Weights of a small GPT-style language model, trained from scratch on English Wikipedia.
Size: 14 layers, 9 heads of 32, vocabulary 4096, 8.1M parameters.
Training: a variant of Muon for these matrices, 464M tokens, 7082 steps.
Each number is 500 + 25 x the weight over the matrix's rms, rounded and kept within 0 to 999. Layers, rows and columns count from 0. Numbers have three digits each.

# layer 7 MLP down (transposed), 768x192, rms 0.0556, rows 594-627, columns 96-191
510534469490506478474460513495478534446477486478479524489505477530491522497522521454557487509504486505555505520514486523571478516500478500501485506429472519544523487469463516534490492503557494491470531483468523531453473489539488493508490473492491469481479534503500517494508497494468554541
554523456501504498486461476494498491542518512498491521512549461531524481514448541522525496471490524496475522473511520507432502500471506465484470517496486497550490483493494455486504518493529515497494509475491493538513521492547550459478499494489465499490536470529509493517495512479537465491
482509515521502442524483494528477504517496425491525480462512506509483546520477477515480572540468528488526501512534522474490482495508508533486507525528479485502516509550491480476517492476485459500535459490506514479552544548540454496503511528472516454484500526490530530555451522445498477497
551506450494493508484504544540478506494481508552492481467499481504470503490518544508530526489491488530460524488481512523486478516505472501524504493506525504526521479534463520483533519526505486448455484474459487520488499512492515488506490469525454464473472513523488446482529512450474480514
521518481488489487518486539500501482517503499486509473574502465491477437517510530511487510494496516504480527469510513527545535545515499509489509511508507490494477533491452475478499528496474498535501511524457512511539460512458564471480519501501497504507482474513515468488560507517524487494
493509472518514485488467479492482471499489519531499526497496484512518504500506497558445453543516522517493472481535483500495507482457485504486510490454489550477478505502505507499477509538513509450495470504472571476508497512480518519506498511493487518489530493486529506457495498462507495495
497455517495497463467534485474517495495522438471498533498530497527505485488537496499553514505501472473514465483525519502513486544510513477505503494503534523514542518503509482520502442491532518475448458477484502551486495506477472514506493468459510517532483493482546501513514519510530506478
514486528483460520514518501486501522565515508525531493498481462524467476489476521511488509501519488463531505500481465482477514489454503481490495527509515523527532449509488499509537519482488530524494509491506531495492494522511531517505540535480481493527502505499508507505477477446478470501
530519509522488508521509514460481537511502476480506489507525553529564514534488518506524520502487481497502500467529473535524497499518515530482507534514477521476483519495499482504482496525480494460468496514519521543537433483526497528507530442493512490475503523538498521511533460532528505514
548488562535480456475476519532476497456516500543418495477505470502471547501531465528487538476424492513471515521537482507510479446471489474488489513492488479498489499489495468493492501527532512513511485536481537499501494476484480530450498495504527502470510464498564512537452495542517490462
546495523505513521543493518493475499463490480491498495512576490489461476512489505583503524510498443532520517456465519481494480478441510499457511516473485529561514535455515494544480503448483478521480538524449486522497517519497500509456515511498530518518453493519485475544500478488477491442
522474501487491495496591499533491490486461501496501479443510506517492519509510491471505497499467487524478507529467501477518518522509513481467498536474519492475463541507479484514456529513505485477539503463500513502518521525524500510497457525533531548481451479494488523557506476511465482461
448465523496504516515508516521487508497516503486482511480499516506485510489469507485543499458507483480492503549457514500490490475446473457477485503520539536538529511484477474535487499520489496492509459494527499473486505519522482535480474523501470536486515449515569485476510454479484508551
462502536518507518512511542446509501551490434490509506494445522488511502529491544510500523469510491487537536493520546530462520504500484531496527489476480496496488476473513486527506495507472479500501513506464488550521468505458491491529493451475496468517482459478525515512515528533477504522
521546499466481484451529541527472489502497496457516388503507461490522485449501514482472476475503504509473509451492531464504446508518520515499489472486510488494523499545515537473556486512539527486497490492481490540505474508501504453511488501484514521522504539487523478456450494516514488534
480509512505522535494487479500512497482537503505512463485511497468502514493479488514527524502500481464490521505499528502507468487464505482449496483472464505504510492465493451544457494515474542470480535521524469531519501511527476480499502529554495494517500487516521482515507524525511487504
486529532460515484505484509535497515495479474509574466516466478512515447539489533508530547500501531448527500511523524490484500504501461522518483474455478496465479497484493470484501479547503509473448521471502513476516516468528510462518528498512491456497513545511470503496544505537535464488
454530534457520492521475525503502465510467502537504528510484544484504464516468513494483522539505525538501460481463458493495490514516506479447513478474458447479517482477509508490487497520504510537539481510517492508502508469482480527501511484496510513482505494534486492463563490467505540518
460497503492520446482505496480487454517466514495454513480512488569504497538494519563515456522489509475445476472506542542489498544489504520510501519505468496487502478499514493502489500461482419529505482519508485523527489528464534528518447528529495513515522445500520523459482481464505469464
533526469510498439466445516478511494499505471515495469486494538510483505511544501501496486473483492452476470546528539475492492541524504500446504515461454483501486535500507503501503501466489485489509508505501470457541553485551512552495544512477528497506536461514508517460491497519523520487
521486488513464526502512429500485495497484550482501501495507524514482509470509513531552568510509498516472471497493482515482470492510518450507523543525468498515488450507492497513497477535499516525474491457485534515512443490530521486534536487533496459510476518538517541505471506495496485473
485532474482512503437560491469484493506530504506522484555541523460517496459510521518491562511481529512475497511474496499492490459471490514515511504528499503495526521496491512456498517501498489487453543488487470538450469545525520497471540505525554523490448490532458467459494511491493504519
482462498489495522508435513522483571492502468525453488488478441510514469542535470510509456502492505559507528477542513491516483481500529507536550503508511463501511496489526528499491543483494488461493507462517446525534510457551523492497510491497492483495496502493535493507536496489506487479
514541503452477511535478533551490472534520479545502501499462523502484532498504445496516499453516505518512485533479501515516478460486520532505505483477480481505493528521481514482548493506520512529488505540467503512479493499483501473483499487494502488533486544505487503523488482508477474485
460505498490502476512469523492492467475512460465470559476554542518492504513498511508511485524467455489493449456537496495526467509472516556496495512499464543490503469493456496541533490548456502525511520480521504511520504527429456509535513486526534501502482497523470491534488523500477486508
502475512485424531486511521514476513460548480474494556455461487499498498516507552473552530493508500493516519497510488491489483452470509521521518499543535482468494489512502470495511494509478474545495481547458507487499473573555533492541510456494488500494486479504518485526478494442514481509
526497473513468516492462472510506475561529496521453479543575449542506530484534474514523485485458467508453506463528473473508458460505496515476499495499519566482466507505515469488519493537524537491456501488538476477455519532476490465455508505555496510513566466536537518478502456463498481527
518522510535504500488488514496475530507485495502498519515521507480466524513505497517460505532508518504525494483501501487490510492520543462504502463502490488497523467520470492486477518472477465483492497520484498512515487520492496542502512488508491495504514474512517502482541479547505489534
511531477504474476511511528496513466496559535492442476489563521517499473499481524461437509464512483537516460509514459507485485552496496464502541549512420543509515496514533487489484500505538521516498462506488521551511514510511554503531533519443478498482498465504518510455483504516492471503
494542500476440531491565463489505528513517500460481503543547549485533502515490499495517523486487521487514466541469503466529503444518550508511493511498509507490460558532461536476486491525513530464528477463432526518536480529523456516515508498513483539495506475556519491497475507482469552514
560494494529449533489492591531499485486515454519528509512497497514521530509518488468526516454504516484514477482485488499497509489479495457519492501502458502517495509530503467480513553490467458462473493541517504487530499483473501461513453524517463531519506541466517538501495482524454531528
512473505471514496474494528507526514496474487490505497462524463499467501521512511469475522477476505427487494529475522521498498521541447532528483497480502503483499492486507496506538491482497476489556521527448521491509472508528511499557500485466491502531487510472525485500509511516484507490
522504536510540463496495473504520527471495519498495457525542531476496511465511516487538539494503476540473495506482539547456519495525497456476511482484473502454498506536507507522488503491492490538515519485517495526454480484484498493534509499502503499488539491481486441511523469533504523458
517495553505512542505528508472492497505469482486530503499480496469443507498480484524526547505531468444465497520522467517501501516459463499535491530517529509550506456483523538450529570495500504505500471523520533516528479456496514487505501526494492509445470514486496471507485475493508526523
# layer 7 MLP up, 768x192, rms 0.0928, rows 595-628, columns 96-191
512546516513480512529471455529486464472500509467459468533526479495531509531470505501545493490518480501489476488490490516510504495526488520521497478449554519530479476499468475499503444512480486520550507486537505485506491509524518498486513510518503479502471520546527503457505485500484521552
513547490516477515481469475530466499496519494532478491478517508506491468505512490531501495538511494503489517508512493489499500502495492514520511493500521517496533481469505500507514504508497541543464471517469550514493481506480473516500508449471480535489480474538497491527531519448542500505
558475539493465517544532507492486500490504460461490542473469502507512505513515492428531522514501483503540537506468482472525490528468465450515512502492501485484539553499498488479529534503444503463448509513447513529524501504518500461501513511528498486480466504531490505474464510498518499503
484491531529500509469477501475480490507515554540501505540522518482514507493485451518516455517475514489485551489469545466506518515493516469500489529486484470534504489515502468481536494495484521482494527512545464472483525508528490464510456507487498512499514485498497485510486479529507529523
460502478500475505487494533524496480537561492455519472488505495513525489474525545482513485469496444491505509490503456495475506483504482520509481493503483462496454483496510485512495477482521517510475496495464450472498483528470478499504539496487478525511496508513499473511438529507547525504
514558496534464460505489502495486539474508442446505523511496509552518488506478525477532502506525522467498493505479515487460502460567439485500500453513489503503538515510549506526475491456535499477475520480521452481502528475512550514514464455528472505518447515526521469521520534495519510501
481484507492507543517496516485480538529456496540482518505507503517488500493512536458514496473516520495508539477479536475478522508497466513515512508468520496525502477453479502533510480512495547478526506503512517496526521519485499436548464483499488544460459481521513551501472503505493503533
516484459473503471520508475511518541477534499465452502478531532461493518453497511479499483487485514493550488456510504496491536527483499458466517505525453501536518523490464527491531548508503510506487475460480500493507475546499469503466465519509553477469517503496494516454547460517487521452
477449534503498498522527503456500501498480512463519517500540498496538477508541503484511515495486512497522533451489511461482531502520495535478456508499530526484461471477508533529507437518519474484501513487482521518517465479461479483470482515503509456520449516551467483498504541531518516471
508519506470501499504521444509469507484502469511547510527497493469521493469516510490510473509528476519507548512515470494523481482494504502497539483482495482519498496508455499481480479514510450471501489526539512521508503482572470543510515503493513514494466560492458498501535498455559496478
470518481516483506515475487491463490489482538490469515552525482473497521560502494452538484476531479485517480483490463499448460539465532486503523535535537511477534497510476514536480492529513495559511531545532491478493516523495482538555475485482507569537489511519521529533503510534476510479
536569453474502519514514487529473488552519497519491448508494526506525491527506497469480494515546540510497509493532474493489465478490470529480462501493475491504542488474539470447544515484533441505497528504503559510485459509522500498505512445485473472527496514489490484517522477550491547501
473527520484482516528489454484493537554503537495521468492469488471473450527518500459493521485475477505506474504501510508468521519512510502494497479515474507511468503526481540546528509498494479512513546495536500502498489518485540472461500471503484544503500493497537504504525500470487529496
470489538462511491559519464492518512489477482541506556497503537495494517528501480513458540493464508495506504522430539498522522508474486522496486499493487499476498479477488495564524464494469535517478515524487503491497529447496517491511487530488492510514455505485478495503494491510505504528
509512462443459516448541503489486518487523478495520491500534521488516506508471517491506498502485500484542458525511450481543525550504555510535524504511477508524503502525488501452470456520510500541506512518448471469474492487471489490472516511515511535457508522533537475470495497467516497476
506475462467528463489493520524475489525444462493535519470491502477514497509501504479482514505498490494522512451478529520454527547493513484474526500478473524489497485483473487480521513484516511462486535514481539473499499537527546442526479523540486527485515527507470467478486495498459530498
535492490508426510464517496492523456520501500523484520508505465499551463514487513500487543516490473539455533482522540504541479478508461486502469497462461517496506528493490457502481531482525504487506522480490504492470525502480462473492488498492527492489472504538500502496512510531472500476
458492521458508506517506480514507435529512561510482474493471509475485516513489488471517548508528491550487528552532478520537515472525481481520485489468515522494476482480488506513482525502473499519552527521536522490438499515475442496501528499474509488477513508461502502485533483471516506532
523478489547535516505489480515481487478521445488482506522490507499509524535530510499514504497494481520506500514491510500485486510523489473493508481483494547541518497519484469513466485463443533479510467493525508485469522523495501473473504521552511539564504498523476500519566521518432531480
501470510447471490511486490481492475503502461499478470510499522465538514511511492512522524516529511491485552558505501554534538503528486528511522540511465521509487532468524504481499443488510511483467457453513530518481493512511498498516512522500471471449474513504511457537551489536538497491
492500498534499504480477453492498543482494470476490499492515512473500509515486504485480517468539486488459511524495490496552467529513468479511524459486479450498489508509499483512497536499496524453464474506475546553498470482452505510526526498442481546475528493509482498503490448535547481485
509508494509475497475522480524494459441486500501522493478515489480521534506500515567519484490507503485508472464526535425469509546487511484518450497490496517483537450499529491548551480522495484519485494540520470538528488487458494526471491491506519545470520510550469500464497471492489512479
530495501470475496477461454531527497526531533523431535501503480503486517536538544445517520471520485481532509471526476485529468527505492524495476478449520487471508500456512450533513493472497520552477499542458537477494520501509509569531534500505486473481462477497485519512490484508509460469
469509520574505496523506532495471471529523477515533473488486472476528482464503521532517458501523467474536504494492487539503524461530484511514515487522464484488500538490538504488484502500495507485553519480447514497505474518453529463509526529516495478469493528483489525533454479445485530479
491518538535497487451491482515508480488464483482487464564459444482502465510509483542498540521514480505491487522503505505519459502511491541477508497522480514564515496484493490460520493560469502515494499503521498456492479537455511469512552486526476541508459508475509534560527492486524535528
523502472516491519510487477500492505536497501447464514489457539544504455500506541456500526486488448491480489491466526510471531488507509464480500529490504503513506518497467462518473505481532472498508524483470519520468493525490492458548544542483500518485481546482525486499451489519499490480
469523501505451512481466493516518508509502506507479512491518482534517488535533484515490485468509515518543490528504500461497503543473527491494495520494499496510490509474512517493527509492518484528479483508498479498466480490480533508492471496550510553454497486534470519497520528498506506472
490527533500466484478497477483492469469546528471485519518462529497530508492508449520475530509514535514522491473502495558509496490548517539461512490487497461470491491508506491459547488576484525474504524556564517516540512505505496481488506514512500481551508501506498481485541546484458461519
500529503506541545534518474532472500511481513517472491496479489506529477548490535512493503483504489509500512486558521470503510539501512547474521474521515475548499516451537487532473525486484485480506557547524475499516491493489509475481496456518473500508497556445508523492520474487556532489
507508486562499473458522477505505514478492506450491502549491519497543473468562503503538505472519514507472504498433532479502536499472498484525485514491486521533488509495506519465494524513521496461517526505513525529508508507464500504525505498484503543498538462511499497495504471472483507490
447497503550501538535513539499517528518485473435511443522508521515495482502491492531458469493482512472473464546539478496515520506528533501518502499490540496565502497511473450506496542518508498485499497474484509495468511478469530494475504513457491428489459496526513511530498489489496491528
488499479487514484503523456489480500490478472495497530481516479532486494483532545460464517511524467483507507480496518513493526464486490521500573432528483500508470485501505534506520511498505457505507447519473487492489476530494508507543531489525450503518515485493485474526554500526525513503
475526462477473501537442508491574452497552472476461497561530497527546510491502468500501528530533529466478478499479516486468480496538508529449492501504499503535424529494499490463503505486472499524518540532487513461487499491529513500490504507475469450463476489495496473497517479516501507504
504528465532493502484511472496482522490501488493511496448508548506527470458504525523497471501501466473477508483494497517500448520507506530514542521466501537504450509461478490507501527523543513515503516498490495483454479515543528515520468516483466454518470517463493579493500565475484542488